Weights of a small transformer language model: rotary positions.
Each number is 500 + 40 x the weight over its row's rms, rounded and kept within 0 to 999. Layers, rows and columns count from 0. Numbers have three digits each. The size before them is the row's rms in percent of the matrix's.

# layer 5 MLP down (transposed), 2048x512, rms 0.0484, rows 636-685, columns 320-383
104:496529502530499463493496492501508523466551437547407485506480472556482539427483475543483512474494540510531492528464504478501473510555465522434461512475583465603485522485538514557465545477572559
102:560551492515483553500517474502557486526524488429564445526444545522448473462493433505517446533449491530549575480467457524570501463471472491547549440482439494514495480535572569583509450466522584
099:481534487477534530511528473488473482488510454480467475493516449436433468483474468499511502496505515519528476517471529591476480511531498480519518521550413566567535529561445476504522512479460473
104:527520453560500515553438425505507446495467574599512462431475452446499606476472533547485473540497621519508495438480470458513430427494544466449498459483498487487543553520562439462467454502470454
123:492563475503483535498480510482512530549526480490554508498521497530521508440452467541406492436524495432506488462492481525464521417475481479514527514489537517462494475549521478484593488531488516
093:482556500459450451509517475498500486555597564521477525511536507503478561517492421457446478520521594543542527520486482523510517511478505426532464514523478507519470566514542489510477475450470467
102:453510511513516500552506500524493523419550528498493469533499467450422473550470411554520501461495461509511593529521493515470460457486491434460523450500523488596576481493493509449449472528521451
101:489514473446521491510521434456544528561518446509569490496509454464470501471472462556422500482437501522470495461517573516473492472478568521505451464471527481468498483551472447486524503556497491
100:540569429447431497416512501446537616612481487458428490481423531466497482453531506507455554498480505521569501501408621463503545491509468455554426563583547503541468502492539495493516559506477469
102:464529499506447491525486492493493507434460514501496547481453473494463511560479513497457506460465500515472590508470460425488438447417438481562525521500492494448530547489469504472467497496530526
098:509486539488432462471467464529562526524454521543545523502546502530495521481426563502551495526510524479498509498507533555480593487534494480505477503450547525557488521443452463550516516445477548
095:539411417526514444505457518467547542514484483527476489510506549496568495487553523435571473484562468505486428496455501529513442498489502479499502528451519547474487554575550505398458515518580523
104:476518534449508480502600464464502430485494473450481441503507463512517484543474528574514468466518469518449482489413511588502546502481578443485434462580495460439536531532471493478469478571465534
094:425405466515450483434490534558496591499458540472433507510445551519479474486447488483452492463432514568481546549495509504540505516515525525518573559533517544544519528442457503467521461536488474
099:459486508496420546487453450487474482441511494478487519486521496514534474427514417489513479466516463449580502514488473483493488513488495535507512476580427440507422518479611556544507544525500548
107:520515502521479514496390467536473575470545431473490578565535509491552535442508364530556470500459519625513461497468565491517432547460416502538484493508537541539543548506492572541435502544479456
090:505527535520477550482500469507536499508590501491540493598529505516510487487580442535435463514484456471555591480492457518492478543464505506483442488473529564590470578471489519507462524499423560
102:578484451435492539479446491513552548482519543503571511537474464525515475475487457440582494496493543474573532474542585449500571568545477548479509404501487506514458547504514523524571522468496524
093:468511512573471542432555448532518553394473550558448455510426452487523525563486467550511447525512539469476578491496549527497502470443560553520464440522481434460527475409466552477553575527495515
109:524462453515470554507514583560490572517486531510573449397491469528473487509500431500547495491505456539487500524441534467467514525565497502556510531466497543504451542431565429555554557430549512
102:438462508508420489491487510501500538525518483510455516512483501525412509451506452553457507539440485418526443482477484595512392540512473481464515551493472588481437545425503531519492543430532483
102:522471524513518565511479478488526560469527476458491529549592496424476471475498509499536493525508440513512475576508489508490541497438434471515555500519452521502492538535592460565467496583433550
106:629463437532481445454532443563518490476524481507520536487463538500487529479533513444549509490480500534549417582494544477547519500508522485486468506440463521522565514501515461501505398601432536
094:542579475461482494520546471517508506469479505513452513532489491505473510458427528510466536594539471498523459481466568523481550514486510512443504543525461452563535504525497564560442507531495460
093:476460557418538523481557521497581544466521500481566540484489550519461515501573479457558461522544492464537504487469492528508507529491436559495484502489467521517512543547562507507497501466532499
094:505487495529494577474480637455516507495397519517559546496473550488544546601506514565506469424542556543499498466555449517483535538502466472481579434513481430536539444516480554505539520488477487
096:462539487454514562509505457491512512552460479536498513509514461402571541509516473537537502502425532490505505450572459483531437514523509462551596492478545507506525487496442489522462436461500462
104:501414484540489594495484469492452466547467484477519453458511477519502503484511508523456474471439535462492474479501448503500482499496517535463511594529497477527544546375511556522459518485456484
091:484483473498542484460486432437576457527520527482492487468490476499505493480542561483459529590504544537452487493450493498516535542516381478526530563463455479453530496558493527506554537574494510
102:500470490525596497491552445540519453504520347549509519506422514456501515509451418445495516509425522479530499495502572540486443459484481443462457479584516505561468520547466506446537497492508470
098:487531494509497484484577547513529557514473459492572464459491480465542503462522452511566526493501532506497488511425481557477492482490443463525531554429574577435585475578566443581512509507506548
101:488580539529567468485471489596388517485489560358512503476542492442493465508501517444505473510509480471529553526549504551529510538560522555499487551560456498492443514534471502538462607458509485
108:532513562508472440466557432468523561498552494513534566559505483472531495475461529523525525442430517552534536487411490466525538463445501529428421492498494549553487539525523511450483470487481474
105:557555358512537462514449492496481511487520463524448485444443429440468516515485492578487562484474479496530482575509505514490520448469517568481529537516549516563478485484484506460513540496447485
105:513532485485541504522470422473540493462525585455438524525381507454451540481531478490441494515528548416550560501469527649573527414477474487465516489499487505528519494455454506465587561538485474
104:493474464513486419412545515461582475502523491590486515468500524514527585538409561562527535452514482444465517453563447492508528409499492528485494502527578533471474454474492537506449506501533510
100:449503508548481528465519513553483412515462454481422505459537460525541433428526519535497581581515513585456560457435465486489482444463513553417479471498532547482501451478510569442592473542484504
099:498496507517518522499489470521505548414485547505558523489528459516528472500532408499485510456523545480506530507519496515431549457443517470501461522542476564478545447502525481526493515532451461
096:504517462464429484481534492494486537505544532450442494527459563518493443511529496461555543510489556544455483505501458437543520492543520472541521478564508503474494495581554466531530550544495525
105:491537466418496428504523449491540530499462462495476493512515591426508461427446522519568483463493476509500433571484471544486484475532523459449487544513513498440552527558595501483491591482527525
109:408496455540496442479539379541486451569493496489477511478535485482541435506508552444502555498592477548507539481481471525548475457500561465503472451468504457488440464482582408531490548459480513
093:530549533451481500416548471496520457567485453531536512498511461482435458456481497538480478511581500528498475486559419446497469450554497568490480493470571535509505530490500477502501454532542499
097:452521499466558533589505482507548517516552497422486445523499559520483517478445542555556495488491538479493471493483453528476492575476444487478558571477533485465499473545538476449506514437537431
100:517542465445497439469529514565524513481580471533538543497491552434465565488448439521488524465479480425532484503557500505532529525450450422446465514521516533487573474540476464477537541500510512
095:522573493500415478503548541518517512422482467470456448499460501522517554534474450587530479512444445500526552430469512508502540393530501500506460483444505525462498507521551574520504497456443417
103:501506498473523497471528395495528520477482475495501569519479487479407515469555500522476491437507509461434475502520475542500520483437417498464564486500513540499474525531528526518548478510438550
098:417597493489503430572449494513556446504490445546535501475509587505504574474517445501417478486542409523423509497561494527414439440557494482404496484585507593581500509525553471428545502517522477
111:422525459521544485576447499495569489526516480477514527450510505536454544438526493541466530470544435486567549503496492506497496445465624508518512423511507474506517540491508542490566442510603476
092:461566554463516524555451457446494456487535450472526565481485487514494514517553469479467476552510522584471516498507532480509535432528459490450526516526528580540504502465512497526478510387464534
090:559503600505508482504496565472530483549473503500586474554555548424524519555491501589480566470447557481486523562434475499526459477540459514561506467513459533536495491508464459458503573525491509
# layer 5 MLP up, 2048x512, rms 0.191, rows 637-686, columns 320-383
104:524550493534522536496480476493513521474620527441536450468503568514470469460472441487551456495401517480415514511551490512501508467502472467490467473547441533525470455529497506545497470480457532
115:547531496447501455538461437545516468488495539506505521567525512518487486497425493439494466496546481509565452522505552439425513482444461514567440496499568610511537465568483461519539551542483448
104:479531493541528479538488551498436471468478572524482587467506458521457485535570486519509496533536480487482589527504468461583447449522478477465496559478465488457553484449448443416523498523556506
118:495473538530523527495507597462556563499494516452578515544544558503541467501474444492406493514493454465459506479485528513484452453470492526467495539528473521508498512555484447517562518533517494
088:600495559517516518438532539487487524467536406483541477493579493439473574528480529528505467526612492479436461499549549526521477487448483533505518454484466490458490464552499524544507457553518519
101:574550509436493466490510571495454489567492514561508546472505486566535495472551505539428513556571512422437500499523468516525501467503417549506559570498509578444498458479474496603451553506446488
093:510525512508461505484477531573374458475548540478442540456563524512519443492509562445592513531480470509594448479469471427519530423547488493533526580568503492537529500446516623504561476579466542
112:533560487548500511471467470449522456511455481429512541491493493494461482497531419459505530482461557492469475501411476477498482569521490531481426468471427522450540582545536495469441524470472569
099:532476510514473559442513542492520553536455493540466533532486446477468467553398486566501455565475476538476529475567456552568436517548422426466498539515482470506490508513498516443437505474393483
095:539467471484576568545573482551503516528470499473514423454543392479462445504518520466520593501490518534470484453481509482483469487409451466481482581555529497495450454489508528479530472487527480
096:501444492524464455476488465567485477495497461518543516489534529552497493472497486486534522498408506527571492543489456503471458557458524509493430503483527569515468541516446488519523515503490496
101:564471560520503429490461607489502464472454478482487514504501474508436508478529457557556508599482471488563517508482525437580523529559478572525494518495611517473538475522528531459504522444525497
096:467479524493487494491555495426501480452438495532435468515468583477540472462478503466435500525470442512535468523464462520521488474553497530462575472527439516514525453513442457515483466528575511
098:508527525481526512441552472519476526561471500493531489487465474525527512543524533436535537511452396506464416501609569526486528515431496526512473608466604480478504432459565488467565460456520562
104:537579439467442442589495631495483544501483504533501442488515540495461529518523519517513420504477464478519500518414514546515484471537462535481513519484490513514502494546564476560413508509539527
090:560520523498517478482554574501516567463492502527411510507481509578461504521494517596521451568534409437493501469516446528473499483542469452565520520512519508470508477445485479449450490574441487
095:564480460444509551533428508470536451449588516432506572493464538542562563516532500482526574533556490481494589483480505478506554517513433511487492548460462508511429512440530446553533425503456533
101:546529500496395392526548496492443426487444478554548526486468579483498481521497516526516473490501509592460526550574490505496491481498570479399481476485541517455502487559506503507507529490453433
106:565534489516573560488511537499494504493463519512612518498499553501496489575424542542497516460472566572498459570453563498479534500492440504603512498448470450550489450401560492469495486541484486
095:549603494530544532523469536550482479556503504495507475469452504487448506519550476483473532461558513572450478493516505477505512519516535492530481481516541439496507516464516529438470459513462484
101:474518450486518465543442480500539463516490474528490528530553502517511497529472558495525536480457510482448470499569474493428493477511465492463482548468466527484447531446496510484482413520577529
100:546406497497516505537530451501450550504497503531580569491453493515536498474520484477500485512480467510559472560472528481518461571520493517482491500491449477544507542490428528540526489492417493
091:462555483544487477542527432519490521470545494450448497465512528576475500489462455541494434460504452508574473563479527525427528468497460505451502576460418445535521460518522493578491425445475449
098:511584471487509407476513576533497508536475521420416451502481557590469507463490449470527499505487542497497488464560520471485481532433532470522492497512500495457510534483518480410418424535511507
105:495465533443528445488474478523447526501530479524476490543488496479438521415587478486500584499414500525548435529480511493455485514574472583460537470495509500485480514566534496573519451506481446
097:520511562520497432485553561483539501467506557448530481552492542486503546558500416414493484442469496496566524487481460525476506480569547497463490470547534521494576518428442395484519527488495461
101:534557532526449468488490464414428491455456416499538511479542533512506510478522567475533473505483415536390540470456468483554484459468491522464490479408488525443451560546494456490439488508501492
088:517490433495520506447517459579541532567519512537511509491473423501546405438429452526518584527433428531571425490441429457521481486568480476483412435570539529480506500427464450537529415493533477
087:518556464458492468528467504544416416490527520493516531461468534536469473551479569459512578607518505485463474498563465460528520501550431470497545460512499460554506542504496463503541540570498424
090:523486514509485524465566517472467504453482517435412516553544507509552463527502479571504476500458500532545533541495487569521528463508518529543542490435487501480491464481464509502573485430537488
096:498553510477455492517482485512487537528499524529483482461579482551522450545482525419481529563479499493512529563535481520471460481535533533510503438488422457492456516585439510544463505469470488
118:516516455481525448433389483532494489543559521495492492520470493428504515501436491458515534494459485478507515599461492494530571511495455563537454545530495568517544454531454538526451487539510521
102:484513449477560520430496580546436456519527489499464538494564528481490540521525484495526527583501478479584458539588512459530535467482521485493552507519472536520521470568498565420497543455538539
105:510496402556554491518469551496536477504528403476477526487570561453484409489515465436460489461388542522524567510517553553501555526523544481552467608454494533521454523504565593441506479493498531
108:483505529544500523597506459564475447494454535552443474505493510540433528495538471493500446472483546506520465592494481409501487561478496487492534481444535547468528526386508535488533486532520524
098:575563511536469549486466512521507477563524535481578476502516476504420458507413413516463475539535448554544535574550509540531505527507564487525491553443449486519515586512480590456497458581421393
102:489543505549399431537530529537466491511511476489483434480515476487456527479419520506500470472482415536462537544515491511533506488592556505522490501493461456462459594504453521492489555454498463
099:546528519472509493519518437484572485530511563541444492494510500472511462463527555450493490397470486544434495510480517613483465501505522514458538467463497466512506449525475512446522478530450545
097:489423486509529487525554445561433478419473456515441456557560472483441433581514471439471495532477496450561453537579483404488485570514494524504483537536581516544586502457526484429539548491451541
100:494471459488469478422565600496487455548462563525441503502479532518465470447467541451460527508554494512499411499457508528486452474490475483500516523558444484513514449556512425493484492475458425
096:442451473531474493570446495437414479594518508517536495575551511465538532502489518505411541506549453455499540411516568469473529471502476519493510481525486484459450516592515509539530517515519444
091:521514484452469497476518442468460569440476464572532523463467414477512446568583518478439450423430415529480521516480534527558490483491520508501502468497521455524465461497474462529471446398511522
100:536499423469449522512456522473545594469543463549547446454515540491510542514453453433556513529520530431538507518507552542506534515477443424533546572445525480516564538422402444491516489482465501
097:501504469521551526462527480533545523537515517514512536482549549426475505472506528473495493517491505491421489525481499475520490533503482458529501523506517537544511484436487532543500533449519521
100:500495475436518449482483499539559537508524487524479473541526567483487510471475516425463523493487469515496419508492470580514473539426520505534463450528410459479522511482477529518500458505467545
098:580525519539484496490488566557459398553524542504528551510475452495525537477463506548523528473554475505566464488520507481542475507503437483549475456569496570459488480559524471483489526461495504
104:439542494503551577488412546562481526542412517545484437449443515493557471544461611455511508452501538541503511503467572608486529545473474538477481446548569537486557485502407547519577444455518513
096:510440482556487492516483460508361467491509605557542453522509467535499487470464500503474427541505484560510494499473522488443461489488558527550448459509465503499515497509569532546464539525485464
085:463510551520468502508551449483540473454559540518528492504454502471452506427475436467505489554558503581448571446529416440511573504434505429503545510446476471495496491529491573559509420424532463
091:421510472520578508520489396544505491477460563503484502498521494447436524459530536494504521501493488443487565503493525561574530500545411486495520476498495542525428511466504487509443499462569541